From a checkpoint of a small transformer trained on Wikipedia.
Size: 11 layers, 3 heads of 64, MLP 512 SwiGLU, vocabulary 16384, 8.02M parameters.
Architecture: RMSNorm before and after each block, no biases in attention or MLP.
Training: a variant of SOAP for these matrices, 325M tokens, 3337 steps.
Each number is 128 + 32 x the weight over its row's rms, rounded and kept within 0 to 255. Layers, rows and columns count from 0. The size above them is the row's rms in percent of the matrix's.

# layer 4 attention query, 192x192, rms 0.104, rows 0-63, columns 0-47
size [ 89  88  99  96  90  92  92  95 104  97 100  96 101  91  97 100  95 112 105 117 116 102 104 107 113 111 112 112 110 110 113 117  86  87  93  85  94  97 102  82  95  98  88  99  94 111 106 101 110  99 109 109 113 111 100 103 101 117 112 103 114 109 111 106]
[[167 110 166 154 160 172 111 104 167 141 126 118 127 166 122 119 143  44 174 122 105 115 147 155  99 190 174 129 150 119 126 139 175 118 118  84 119  92 144 197  74 105 128 128 153 105 138 125]
 [133  71 128 100 101 148 160 118 147 180  98 154 171 104  55 130  77 109  71 117 179 165 157 135 116 142 154 139  78 154 129 153 105 112 104 156 177 123 179 146 138  97 178 168 128 118  73  95]
 [116 151 123 179 156 137  53 155 159 149 167  89 122  80 116 146 114 141 123 168 221 180 106 106 133 139 144 162  95 137 118 150 123 146 121 135  97 104  97 102 201 189 108 165 177 170 122 104]
 [185 159 107 160 158 183 183 135  92  99 138 144 107 138 137 149 123 155 135  72 236  85 119 119 158  91  93 122 134 124 111  88 137 195 176 172 136 170 122 144  95 148  99  97 114 129 199 140]
 [ 74  82 139  72 185 109 165 153 128 127 154 153 117 144 140 183 131 119 120 122  97 148 142 139 158 113 140 139  91 132 134 144  90 127  94 116 179 110  99 124  68 157 180 201 111  73  36 136]
 [137 119  96 102 112 190 151 114 125  81 137 134 105 129 116 106 172  73 159 114 109 157  97 119 143 141 131  67 137 119  93  49 145 112 104 137  78 151 153 150 108  68  75  80 159 103 138 162]
 [150  39 135  95 129  64 148  90 120 156 182 161 120 124 117 132 153  85 112 113  94 146 133  82  74 103 137 133 123 124  89 115 149 134  77 143  92 125  92  87 148 119 120 161  62 140  43 114]
 [112 129 168 142 139 176  89 119 102 138 138 104 150 166 163 156 146 125 177 125  72 158 142 143 153  58 174 174 126 132 132  98  97 145  63  84 151  65  57 107 106 102  34 149 123 121 114 125]
 [142 112 121 160 138 114  93 150 117  99 120 146  79 161  97 193 157  74 156 154 175 171 103 143 149 186 152 111 168 136 171 121 102 145 181 154 123 129  93 100 159 130 138 124 133 120 109 153]
 [ 81  51 148  70  91  94 158  96 182 155 114 118 115 215 127 169 110 110 150 126 102  99 128 151  98 127 163 108 124  97 135  94 113  98 112  55 161 154  80 119  84  97 156 151  77 144 148 120]
 [ 61 172  95  79 132  89  96  96 155 109  56  90 107 138 157 167  64  96 126 153 129 157  63 147 194 133 179 135 122 130 148 137 119 107 163 100 166 170 130 115 150 123 141 117 146 160  76 137]
 [ 66 175  79 104 163 180 112 100 147 151 121 140  89 183 137  77 112  84 151 147  91 116 139  56 126 137 197 107 108 121 116  78 114 151  89 135 140 136  84 103 139 150 111 131 132 129 107 129]
 [125 130 124 105  41 113 151 175 142 149 108 172 111 137 131 180 138 103 197 127 132 143 125 126 152 125 138 159 156 125 161 138 117 157 115 137  99 149 124 111 127 122 155  95 132 167 154 152]
 [156 116 196  99  93 135 106 138 162 111 135  91 117 118 123 111 159 157 113 106 133 139  57 157 113 111  62 119 134 116 107  97 145 176 136 118 136 107 111 161 169  46 113  99  97 103  98 130]
 [203  81 143 101 139 163 207 112 140  96 186 102 128 145 118 133  87 102 157 125 102 147 123 107 164 149 136 161 216  97 121 113  82 110 174 153 112 165 115  99 123 154 180 125  93 136  52 104]
 [178  97 128  80 121 150 151 163 173 104 136  76 164 115 114 141 149 100 148 100  69 131 144 177 110 169 102 178 119 143 129 193 152 133 191 155 180 150  83 146 140 130 171 131 101 147  58 163]
 [208 153  97 162 113 124 126 107 145 124 116 140 101 103 119  30 123 173 108 144 165 165 162  96 106 117 134 172 146 158 127  92 128 117 111 130 206 115  82  61  79  77  84 147 172 145  77 172]
 [112 138 112 167 125 128 126  90  89  85 134 111 183 107 141 137 161 108 139  94 193  73 203 182 124 186 110  98 183 157 119 158 117 120 185 139 114 130  80  93 129 177  83  55 149 148 188 104]
 [127 144 145 171 106 147 156 172 157 105 145 114 121 151 142 167  60 132 143 105 143 148 179 159 126 116  95 136  93 136 193 135 164 161  75 158 129 115  84 105 126 124 133 111  69 165 137 171]
 [110 123  67 153 166 111  97 174 139 147 140  72  91  87 124 128 136  71 163 139 115 136 142 111 124 127 175  99 107  90  80 134 109 136 107 162 171 105 130 133 119 114  34  79 165 131 166  97]
 [ 92 130  97 112 125 117 122 107 101 123  75  99 120 109 167 158  99 139 124 151  81  70  89 174 112 129 103 125 163  69 100  87 149 101 142 165 138 172  95 167 146 105 178 109  99  57 143  89]
 [110 142 141  60  82 124 157  88 172  84 103  73 133 161 168 122 148 128  94 126 108  93 117 145 140  85 138 116  84 157 136 109 144 133 110 139 158 177  99 131 113  95 139 166  82 187 185 138]
 [ 53 192  39 132 169 134 117 126 159 144 102 153 143 131 166 133  99 144 150 170  98  41  98 132 112 165 155 157 130  89 135 124 140 105 109 154 159  93 159 144  95 140 134 159 133 158 121 140]
 [123 154  48 114  82 154  93 123 133  96 108 115 143 132  95 123 115 113 120  85 115 149 130 118  94 157 140 163  78 129 121 150 152 161  79 159  99 114 126  89 149 140 161 119 167 154 131 144]
 [100 102 114 131  87 174 145 120 107 175 119 121 179 190 104 158 160 129  98 130 110 167 158 191 154 153  76  73 104 127 120 152 141  92 114 125 171 158 135 159 122 120 123 102 145 115  33 152]
 [155 114 118 173 116  78 146 160 135 166 111 129 164 116 154 147 146 122 106 158 101 160 139  95 124 145 128  56 101 169 129 164 133 123 192 136 138 109 102 110 123 104 114 125  89 130 139 130]
 [130 142 122 183 150 162  84 143 167 117 135 103 132 153 115 136 136 122 133 199 158 200 117 170 174  71  97  94 155  84 124 151  88 144  84 121 166  92 143 128  87 106 127 145 152 118 180  88]
 [122 100 134  84 122 119 202  66 154 108 138 151 140  96  87 189 120 175  97 111 110 150 137  92 173 169  96 131  86 129  95 114 123 148 134 139  77 114 169 125  92  82 155  91 129 138  72 161]
 [115 108  99 195 114 126 144 216 146 160  65 159 197 176 128 154 155 105 140 118 122 128 196 112 124 117  95 161 125 174 150 149 137 147  90 152 109  85 138  93 110 131  92 136 125 172 126 134]
 [112 115 115 130 114 160 142 127 167 143 102 109  93 108 181 119 112 174 172 192 106 172 167 137 126  93 149  78 172  92 137 121 125  99  85  58 141 102 102 125 136 119 176 124 120 132 125 125]
 [137 154 109 108 197 110 107 146 133  95 115 126 114 137 130  92 109 134 149 124 142 130 114 139 111 123 148 180 156 100 158 118 109 143 152  74 159 125 104  51 139 119  99  86  83 129 139 110]
 [105 195 128 106 150  89 141 135 159 133 147 132 159 105  93 117 124 178 125 194  77 185  88 115 176 139 135 139  90 148  97 176  79 160  97 120 148 124 165 155 124 153  53 121 172  73 163 164]
 [149 116 136 160 127 110 140 181 158 107 151 162 157 129 148  78 130 164  78 121 110 148 166 128 104 156 128 160 171 105 184 140 146 159 129 151 135 162 164 106 131 130 147 100 153 123 107  99]
 [116 133 156  97 107 143  87 106 166 130 147 192 130 119 150  59 130 174 126 154 139 126 100 191 182  98  92 180 109 138 128 135  81 173 106 159 153 239 120  84 160 174 144  92 122 121 183 114]
 [193 112  64 115  85 143  56  88 137 158 151 174 140 106 123 111 182 127  90  97 120 109  91 131 108 159 132 137 104 124 113 117 133  97 142 120 132 189 140  74 114 100 214 137 120 138  84 133]
 [133 190  87 102  79 126 101  34  85 135 189  93 112 117 136 129 140 189 109 166  86 123 191 131 151 107 115 130 126 108  89 105 136 113 123 130 190 156 130 125 112 131 150 151 198 129 133 131]
 [124 119 134 127  49 110 135 124  93 158 128 117 115 120  71 148 124 116  63 104 137 134 125 136 135 187 124 151 177 114 147 166 109 166  92 101  71 110 126  74 146 138 119 166 138 133 156 128]
 [160 121 128 128 137 171 154 172 128  96  62 126 107 102 119 115 130  85 107  89 169 102 111 197 114 180 106 153 165 116 147 181 182 114 174 113  95 128 119 151 140 104 164 142 108 131 159  99]
 [174 133 154 159  77 201 107 155 193 133  80  82 129 135  95 130 170  53 115  98 117 156 147 128 128 139 153 107 120 171 135 134  76 172 170 142 152 113 122 139 108 145  78  77  98 119 114 129]
 [169  97 156 148 124 167 119  80 166 131 194  94 154  96 133 178 166 109 139 156 137  94 171 217 130 123  92 116 117 152 132 159 135  91 155  91 106 109 134 122 119 155 126  83 126 111 165 106]
 [185 100 166 196 108 150 154 144 125 104 101 132 168 123 138 111 124 123 111  84 115 106  90 135 125 143  54 168 174 137 157 105 154 140  82 154 187 130 117 132 123 153 184 160  95 150 142 109]
 [ 99 124 106 121 145 113 142 169 136  87  99 131 185  84  45  98 117 128  75 108 144  87 105 123  94  93 119 163 120 121 215 134 140  18 117  82 167 137 152 139 108 138 165 168 186 142  97 101]
 [169  80 146 193 130 109 140 112 170 135 163 111  84 100 157 124 140  88 113 112 153 153 188 158 131 139 103  60 141 190 164 138 174 113 117 199 154 170 119 114 176 204 119 125 103 121 196 157]
 [133 114 168 163 132 130 160 111 117 120 151 131  84  83 112 116 156 106 111 145 158  98  81 177 172 166 153 118 148  77  98 128 135 146 131 158 108  67 138 198 112 174  99 110 137 109 149 143]
 [127 100 156  55 133  91 120  87 147 124 156 137 117 107  99 140 134 102 163 157 109 173 139 129 104 187 120 156 159 111 118  61 125  67  88 138 180 110 115 150  94 135  96 102 141 129  94 157]
 [191 165 151 132 156 154 190 114 148 127 122  77 160 127 118 138 117 173  91 124 189 129 133 166 130 121  84  74 203 126  56 159  90 163 151 161 115  74 124 139 124  91  85 128 111 105  91  99]
 [ 99 141 105  95 149 135 111 108 143 191 144 182 166 125 137 125 130 116 105 158  98 122 184 103 105 117 158 102 113 199 175 209 107 163 123 112 130 144  94 123 123 134 160 173 132 122 170 136]
 [ 85 165 112  87  63  88 106 136  72 167 119 209  86 165 147  64  94 100 129 163 129 147  85  97 149  83 120 159 126 112 212  70 134 173 123 148 141 144 138 108 120 159 102 142 144 154 123 179]
 [157  85 124 113 137 189 110 167 172 155 168 108 126  88 121 156 141 157 151 107 170 100 110 120 115 136  95 108 151 142 170  75 150 163  85 144  99 110 142 160  90  48  97 163 141  54 111 115]
 [158 151 119 197 146 156 118  68 111 131 117 146 139 131 125 107  95  96 149 135 115 196 117  76 127 105  76 165 173 101 120 110 123 146 155 201 106  73 132 123 188 102 143 116 147 127 165 106]
 [147 120 209 105 162 165 116 164 131 111 114 175 159  92 180 192 125  97 125 173 124 185  98  86  62 114 113 104 108 125  99 167 172 101 109 123 129 108 131 125 106 142 102 149 146 124 158  63]
 [133 159 209 145 138 137 126 136 179 103 147  92 152 135  92 140 115  96 108 151 138 143 125 156 141 100 125 112 145  91 166 143 134  97 144 104 146 123 181 197 150 186  79 140 144 158 224 138]
 [176 111 117  88 122 130  79 133  84 171 159 156 122 192 140  99 132 120  88 103 188 111 105 141 126 148 139  76 112 161 114  62  99 129  71 192 112 113 148  91 128 119 118 152 116 136 173  93]
 [122 184 158 187 174 150  95 152 146 137 117  20 138 107 121 135 193 135 124 117 101 128  89  99 114 139 140 131 148 133 116 132  90 124 131 149  93 116  95 102 110 130 136  28  75  92 146 140]
 [172 200  93 122 174 160 130 136 103 120 113 155 121 119  73 105 193 136  96 143  93 159 131 150 172 116  97 143 132 134 107 106  90 116 186 132 108 182 151 109 158 138 159 134 149 146 137 114]
 [116 146 137 192 108  76 113 199 163 156  72 148 149 127  87 144 106  81 104  80  97 170 169 152 120 134 116  99 101  86 164 127  82 184 182 138 102 107 174 173 137 110 132 153  96 114 127 114]
 [157 147 122 141 178 124 138 151 136 123 149 123 137 134 132 155 111  86  85 172 131 146 160 172 116  85 160 159  69  77 169 168 145  98 107 103  91 149  95  88  36 115 100 121 149 150 106 126]
 [129 137 104 170 140 127 122 107  51 107 157 131 171  89 139 121 135 140 171 161 130 125 154  85 105  85 144  33 155  96 172 118 135  80  91 128 126 140 156 172 148 148  79 138  65 107 173 172]
 [ 95 110  71 103 110 136 133 157 197 103  64 174 135 140  58 143  85 144 120 182  80 112 191 166 182 148 158  85 131 100 147 150 142 105  99 186 126 103 151 147 110 125 111 146 116 133 128 115]
 [111 105 115 138 159 149  90 109  68 110 158 140 123 107 162  61  63 112 166 154 245 118  93 127  50 168  84 170 180 123 179 139 134 173 172 204 131 125 160 127  86 114 141 123 144 137 126 102]
 [ 92 124 105 109 152  91 125 133 106 160 162 178 113 121 132 119 143  87 205 104 109 190  99 126 161 198 106 118 129 138 159 135 102 100 146 117 169 127  96 142  76 131  90 119  96 190  48 104]
 [116 114 162  73 160  56 122  94  91  85 100 155 118 186 104 103 199 128 147 199 123 171 109  72 142 156 122  95 162  97 103 134 147 158  77  71 150 159 140 132 112 159 139 111 121  71 120 144]
 [ 80 113  65  99 116 112  91 125  89 189 186  75 150 151 157 130 102 178  98 130 140 166 112 142 158 113 117  41  85 210 177 149 138 130 129 140  93 147 128 125 159 138 145 169 103 169 107 125]
 [124 134 104 122 150 126 142 115 191 135 135 118 148 133 157 116 147 102 101 122 111 194 157 139  89 121 159 139 161 172 110 101 108 132 138 145  76  96  94 122 161 122 115 114 137 120 127 123]]
# layer 4 attention key, 192x192, rms 0.105, rows 0-63, columns 0-47
size [ 92  83  97  91  90  93  97 100  99  91  97 101 105 103 118 101 107 101  99 109 113 106 105 105 105 105 106 105 103 109 109 113  93 105  91  87  97 100  93  91 100 108 100 100 109 101  99 113 105 104 100 108 106 105  97 100 102 109 113  98 113 105 109 104]
[[111 128 128 124 159 101 174 105 101 131  56 106 148 127 120 119 153 116 113 178 121 164 117 135 121 177 118 150 140  86 126  77 119 108 122 107 138 127 119 207  75 134  93 103 130  54 149 101]
 [153  78 154  91 156 176 105 127 109 138  99  52 150 138 104 128  96 126 120 126 162 161 168  86 108 134 108 165 122 128 132 175 104 137 104 172 163 128 148 165 152 120 100 156 110  85 169 127]
 [ 96 187 127 150 131 172 136  81 168 165 168  86 140 137  97 160 120 102 190  97 133 134  72 119 160  98 122 141  18 168 103 125 153 103 160 129 120 126  58 122 164 153  90  79 115 171 120 123]
 [178 164  83  85 144 123 178 126 120 120 139 103 138 166 103 180  72 142 150  82 137  70 170 117 180  68  65  82 108 140  78 145 108 168 124 169 139 119  92 116 111 126 144 119 108 147 150 138]
 [105  89 176 159 142  88 146 209 150 108 157 103 170 101 114 109 186 104 116 113  87 108 122 150  86 128 152 107 187 118 120  99  98  86  91 138 205 109 158 143 105 152 159 110 149 120 138  99]
 [102 103 126 127  89 108 138  73 105 135 122 144 148 166 144 142 101 171 169 150 146 107  81 173  88 157 125 112 188 151  85  84 111 161 102 142 108 106 163 137  87 106 153  93 105  88 146 165]
 [190  52 120 131  81  81 176 138 103 192 163 160  99 135 154 121 147 145 105 130  93 135 148 151 106 175 131 129  74 122 143 139 106 107 113 111 173  80 179 123 128  90 142 134  34 132 155 105]
 [166 158 136 107 233 112 115 114 127 104 142 130  70 128 127 116 111 152 137 100  85 152 121 129 118  66  96 137  75  94 136 161  75 163 152  58 176 128 142 184 158 122 117 155 118 193  87 128]
 [179 135 140 143 137  72 101 112  95 105 121 114 111 101 125 145 177 122 157 159  87 121  71 167 152 134 148 103  96 106 120 119  81  94 144 161 138  85  98 179 197  98 136  99 119 107 190 129]
 [139  73 153  94 100 120 154  87 181  94  94 143 142 186 145 145 138  92 163 134 165 120 169  81  95 136 171 116 142 147 172 101 137 169 131  89 171 159 129 100 106 148 121 139  77 147 132 131]
 [144 229 156  68 103 130  90 146  94 126 141 152 164 120 118  98  93 108 170  87 129 145  65  97 189  68 137 170 146 130 117 122  92 118 112 185 138 131 110  80 103 139 134 141  76  85 150 124]
 [ 99  81 126 127 167 108  47 167 198  88  83 196 102 135 119 139 118 112 102 159  81 131 138 110 155 135 199 154 126 117 148  66 171 101  65  73 110 151 177 117 114 195 124 131 135 131 107  68]
 [166 140 164 130 102 136 165 165  93 125 130 145 203 123 128 174 139  91 125 164 160 136  50 203 161 152 140 129 175 126 135 112  93  89  98 138 125 103 123 154 131 151 118 122  95 115 114  67]
 [134 137  95 170  89 133 126 140 127 113 140 152 136 100  65 119 121 108 107  93 124 138 150 145 118  61  91 123 136 146 145  77 183 150 188 170 106  77  96 124 138  92 130  87 117  73 130 173]
 [175  84 101 102 115 214 123 137 156 104 182 106 154 146 128 123 119 136 170  95 136 116  76 155 189 120 161 108 116  97 163  87 112 107 153 163 156 135  74 145 123 111 131 142  82 110 141  80]
 [144  89 138 124 138 148 113 114 117  63 129 124 165 106  84 158 209 132  92 140 113 149 151 191 124 161  86 183 127 154 141 181 109 147 172 122 124 121 150 167 168  99 128 136 129 155 153 131]
 [150 165 102 173 123  83  30 141 128 111 156 173 122 126 110  63 116 139 179 139 156 143 142  96 143 117 118 111 141 184 107 135 126 116 130 190 161  80 130 111  74 136  84 160 142 150  94 168]
 [157 135  86 142 117 122  63 183  70 101 146 117 172 160 102 143 177 132 155 116 116  66 117 185 139 138 122 111 119 137 124 139 110  97 125 169  97  89 104  85 129  75 118  70  48 149 172  70]
 [135 190 181 111  80 166 102 224 133 122 200 105 119 128 110 131 147 121 159 121 117 119 147  86 105  95 123 160 136 164 129 165 134 158  71 186 179  92 125 148 152 111 105 124  60 130  86 186]
 [136 154  97 145 120 108 164 132 141 201 172 101 110 131  76 144 135 121 105 117  60 176  80 106 125 107 152  87 114 118  87  88 102 128 120 150 157 108 103 148 108 102 151  92 119 126 115 105]
 [125  81  64  82 142 116 149 122 143 126 123 162 136 133 127 166 111 144  92 114  81  66 131 103 121 114 107 118 152 141 128 167 133 191 117 122 114 182 106 132 110 102 154 143 106 104  65 161]
 [146 151 174 146 166 120 160  90 135  99 130  70 108 132  93 131 143 112  69 142 111  94  86 118 178 104 117  47 147 171  96 110 130  90 122 129 201 154 150 174  97  83 181 162  91 134 139 116]
 [ 94 140  90 103 162 155 110 116 134 130 105 138 125 126 163 164 127 141 121 203  71 127  77 116 126  91 108 152 177  47  90 123  93 105 164 111 172  91 112 125 105 138 132 150 104 148 131 127]
 [137 155 121 131 106 151  38 140  99 134 124 104  98 128 126 108  98  73 123 111 117 170 167 153  97 130 146 116 176 141  75  89 204  96 156 180  99 121  93 139 152 179 161 167 152  81  76 138]
 [ 97 104 118 147  96 144  81 130  79 122  83  88 130 158 118 129 125 106 112 135 111 153 154 137 121 127 105  91 165 152 110 139 127 116 168  95 146 131  90 165 143 148 132 110 137 112  90 180]
 [131 182 133 127  71 128 154 113 127 109  91 111 104 103  92 155 178 120 174 156 164  88 162 113 129 115 158  95 127 168 113  94 107 129 201 179 120 150 189 123 109  59 154  88 122 142 187 101]
 [146  68 103 182  97 130 153 125 182 185 108 117 209 125 180 134 136 145  68 104 146 158 137 127 178  88 156 116 139  96  95 110 132 162  79 136 142 117 160 153 123  99  96 107 175 142 111 166]
 [ 70  66 167 133 181 100 128 137 173 122 174 114 140 100 116 143 117 148 110 145  99 110  61 106  98 141 114  95 151 180  65 126  81  75 138 158 112  97  95 130 116  73 174 134  93  75 101 153]
 [107 145 131 130 149 128 132 142 105 162  47 116 116 161 139 154 143 105  99 105 124 100 153  92 102 121 102 120 174 168 120  85 104 100 136  97 147  52 125 179 150 181  75 159  81 148 165 156]
 [141 153 109 132 104 155 120 131 179 170  96 117 138 110 132 176 128 175 165 172 167 125 168 176  72  91  87 121 161 115 141 135 114 126 112  62 131 109  82 158  86  70 185 125 119 162 126 139]
 [179 133 161 182 186 127 111 115 122 142 135  92 142 111 159 143 106 163 133 130 147 124 143 154 168 113 134 130 121  94 121 130 152 159 138 102 155 161  88  55 124  88  85 122 124 145  82 113]
 [ 95 149 148 134 137 104 151  94 121 145 119 106 140  89 108 141 168 172 122 181 127 139 139 150 161 140 145 189  82 103 143 142  59  86  66 133 126 159 151 164 122 107 130 156 175  77 140 112]
 [129 152 159 138 162 144  85 123 155 147 146 141 106 109 166  73  91 183  78 133 110 114  91 135 128 145 133 139 176  92 109 101  83 114 131 113 156 185 134 105 123 148 127 105 177  69 125 131]
 [172 132 129 122  70 192 165  94 150 195 185 208 117 144  96 125 116 137 125 110 143 155 165 151 173 122 122 136 159 185 137 143 107 183 144 152 152 197 112 106 101 134 178 132 126 160  70 130]
 [124 117  89  98  75 125  73 110 118 154 155  98  79 109 119  83 156  88 107 134 122 124 171 142  78 180 105 151 121 116 158 110 125 104 128 158 152 145 161  94 123 209 128 122 146 168 199 140]
 [120 194 118 150 131 125 130 103 101 119 138 133 171 104 106 134  99 189 114 141 174 146 129 169 108 126 147  94 102 128 108  84 115 185 159 109 174 175 110 129  95 111 127 149 169  96 145 193]
 [163 119 130 148 123  87 118  87  60 142  91 161 147 126 106 120 178  73 132 129 111 133 112 146 156 132  84 153 141 111 107 104 154 132 154  85  71 184 121 152 143 147 145 132 137 176  75 129]
 [178 117 166 112 100  86 154  95 168 129 103 111 139 181  97 115 162 141 155 132 131 191 148 136  99 165  96 129 172  77 149 122 132 126 105 114 151  43 129 150 113 140 173 103 105 140 149  68]
 [177 157 140 119  84 163 159 138 126  76 118 123 143 112  82 156 122  81  85 132 150 153 108  99 132 118 149 148  93 181  80 171  74 161 104 180 133 112  87 110 129 117  56  83 117  80 101 123]
 [120 101 163 139 152 187 123  79  96 121 123 104 122 182 112 157 140 101 163  98 108 149 127 182 140 106  60 123 137 138 142 118 125  92 119  89 149 119 108 137 125 190 117 170 120  92 166 117]
 [143 124 122 125 113 153 172  60 145 149 107 110 188 143 136 131 164  82 145 150 141 109 195 113 162 172 119 159 152 143 141 165 194 126 109 147  53 160 128 123 106 151 179 111 153 120  71 145]
 [114  91 186 136 179 180  97 167  77 128 102 148 125  91  76  77 113 117 155  84 167 113  78  92 136 133  87 131  85 100 160 130 147 107  95 122 138 149 125 170 184 164 111 179 120 104 197 145]
 [ 89  67 157 148  98 124 122 127 127  52 118 158 177 100 127 186 172 162 120 115 134 190 104 143 123 122 112 122  81 100 143 159 128 171 103 143 146 147  72 139 106 135 101 126 121 116 131 143]
 [103 122 110 141  81 105 172 150 164  94 144 163 126 101 124 124 120 145  73 111 138 116 112 163 126 150 116 145 141  75 103  72 154 151 113 150  63 101 124 111  89 144 120  82 143 156 168 122]
 [203 132 198 126  90 151 128  79 149 155 120 153 130 124 127 122  99  75 128  87 110 168 103 124 158 202 167 128 125 129  95 134 114  92 100 157  78  85  76 114  86 147 116  98 131  98 154 120]
 [146 179 101 126 175  83 111  86 147 132 136 155 133 177 138 146 156 152  75 182 149 126 135 173 150 109 163  80 230  93  88 100 109 107 130  83 152  87 141 168 134  88 101 104 136 111  85 149]
 [112 129 128 115 108  90 131 115  99 155 154 137 101 120 142  66  79 131 100 168 124 119 157  77  58 105 140 135 122 110 124 145  70  94 133 137 177 146 133 162 152 168 192 115  86 125 135 127]
 [104 165 165 126  95  96  62 147  95 165 142 177 113 162 117 117 108  94 136 124 130 103 168 142 162 109 160 215 141 139 139 109 201 179 139 131 103 170 141 184 117 151 111 161 151 102 176 147]
 [138 100 171 132 179 173 139 148 167  82  97  69 160 109 140  70 109 113 163 126 148 106 122 113 110 102 100 129  90 130 184 108 124 135 128 115 125  95 154 149  95 128 125  86 150  28 155 137]
 [ 99 120 135 123 150  76 157 110 148 130 107 190  88 188 118 112  91 105 151 101 130 168  98 117 137 150 104 144 156 159 154 106 134 179 105 161 157 130 205 128 120  91 187 164 175 125  88 103]
 [156 183 155 105 179 237 133  76 109 109 135 152 113  88 144 195 165 140 103 109 125  87 182  93 103 155 108  78 147 154 137 130 150 120 116 139  47 131  87 151 123 153 106 133 116  95 169  85]
 [130 154 114 127 133 134 156 124 148  90 156 123 182 160  93 161 181 104 140  95 142 167 155 162 137  57 131 115 111 130 154 127  98 100 129  83 113 104 205 131 132 138  92 115 194 160 220 138]
 [166 151  89  82  95 105  61 138 159 171 159 109 145 180 113 130 136 128  91  47 155  89 139 160  84 120 118 120 137 134 120  59 112 156 135 156 108 148 151  66 115  62 188 120 114 198  66 111]
 [171 113 148 162 112 147 101 135 140 142 150 102 142 113 155 149 145 142 102 120 105 125 141  98 144 153 155 108 128 120 163 126 137 144 130 118  61 125 131 124  89 131 194 114 113 176  78 120]
 [130 139  91  65 186  65 125 129 119 124 117 101  96 143 125 122 190 147 169 146 128 148 129 163 124 132 124 153 131  91  80  93 133 117 147 109 161 185 101  95 125 178 114 179 182 139 127 163]
 [ 89 143 137 154 144 124 124 129 163 138 132 103 119 181 101 158  86  92 119 106  90 134 144 158 104 170 111 112 130 120 189 207  98 171 191 139 152 171 101 163 173 101  65 124 101 125 175 133]
 [103 121 119 112 136 119  96  61 113 174 185 129  86 132 135 146 137  95  86 165 188 106 145 136  77 104 210 106 124  73 127  71  98  76  90 142 151 180 118 172  97 179 118  99  76 112 185 151]
 [179 108 101 128 137 120 128 185 110  82 137 110 157 125 180 121 112 132 176 128 115 107 167 130  95 138 118  22 156 122 140 173 143 140  94 142 101 157 155 134 149 144  84 102  95 111  79 174]
 [119 133 117  90  81 101 122 119 152 165  55 184  89 151  58 145 120 137 112 154  69 101 126 135 172 128 132  62 136 113 100 127 110 128 143 195 108 126 102 167  99 120  91 138 129 136 183 127]
 [129 104 101  85 126  99 142 150  54 145 148 155 136 101 162  40  89 140 150  68 174  86  62 130 132 143 123 194 104 134 173 125 148 175 101 174  94  87 124 138  82 129 120 122 135 109 179 165]
 [100 148 109 166 207  84 118 160  53  90 126 214 112  94 141  91 140  62 187 155 131 156  96  81 130 170 163 139 178 136 124 154 126  63 138 135 141 127 130 196  87 108  99 208  82 105  88 132]
 [186 147 135 123 123  92 136 135 169  62  91 152 127 176 121 153 125 165 139 130  91 108 105 131 136  89 127 172 209 141 170 119 143 109 130  98 140 170  77 129 197  83 173 161 152  95 102 108]
 [106 120 103 129 140 119  93 152  96 154 206  89 115  92 166 169  90 152 141  86 176 116 131 145 158  99 124  93 114 163 109 101 163  97 152 122 167 117 100 120 138 178  83 147 168 127 128 134]
 [150 174 118 124 146 128  73 110 151 158 155 124 116  81 195 171 179 124  93 108 104 139 154 200 119 140 121 111  98 162 157 111 138 212  62 142 131 154  79 199 143 130  91 140 104  85 143 166]]
# layer 4 attention value, 192x192, rms 0.115, rows 0-4, columns 0-47
size [108  91 105 103 105]
[[142 115 111 164 128 115 142 142 167 106 122 166  92 142 136 136 111 180 164  83  93 131 173 136  78 100 161 145 141  99  87 125 150 161 148 192  64  98 158  58  73 144 125 145 166  82 108  79]
 [ 80 122 152  92  86 130 116 127 148 122 144 177 153 146 187 153 112 198 169  64 122 153 167  78 117 161 141 107 114 110 108 183  77 131  88 134 190  84 180 150 209 138 153 130 168 158 158 100]
 [102 157 140 134 168  96 155 154 127  55 131  76 155  66 102 116 184  70 175 106 127 156  74 100 150 111 132 140 129 149 119 167  53 179 135 114 195 125 115 129 139 123  34 206 141 115  86  91]
 [ 96 136 106 114  91 114  88 145 121 138 109 193 197  93 150 115 163 175  99  81 100 149 151 121 131 157 149 120 134  92 138 143 111  79 146 100 170 129 112 113 186 138 193 128 112 123 170 128]
 [139  88 197 124 155 106 183 128  96 141 154 144 146 108 103  48  80  97 136  82 110 101 100 130 134  88 159  48 154 152 149 109 112 135 134 161 136 111 113 165  85 194 134 141  78 185  85 121]]
# layer 4 attention output (transposed), 192x192, rms 0.104, rows 0-4, columns 0-47
size [ 99  98 107 106 101]
[[138 143 166 110  98 138 166 126 114 152 112 115 146 120 156 128 126 110  80 149 151  99  92 113 144 126  60 112  90 171 135 131  98 130 100  87 179 178 126 154 150 122 136  90  59 175 130 142]
 [161 149 103 189 156 131 123  95 123 159 126  75 111 119 116 117 134  81  87 195 136 132  79 164 148  87 132 149 174 105 169  46 142 123 151 105  51 143 102  79  59 108 119 172 108  89 101 211]
 [157  85 134 108  65 174 106 101 136 194 131 150 104 121 181 162  45 194  94 144 143  77 174 164  90 149 141  88 139  89 111 103 184  75 132 166  66 121 157 151  90 134 191  80 111 128 162 156]
 [170 126 171 121 138 111 169 118 173 116 107  81  51 166 144 161  84  71 166 159 170 125 119 139 129 103 101 152 130 172 111 115 147 147  98 130  95 151 146 132 105 128  74 119 169 140  76 131]
 [121 171  97 125 123 159 118 155 128 127  96 110 108 110 141 209 204 130 133 170 146 129 136 144 124 116 107 197 124 116 113 161 142 114 168 107 118 138 111 115 166  99 140 120 193  75 149 110]]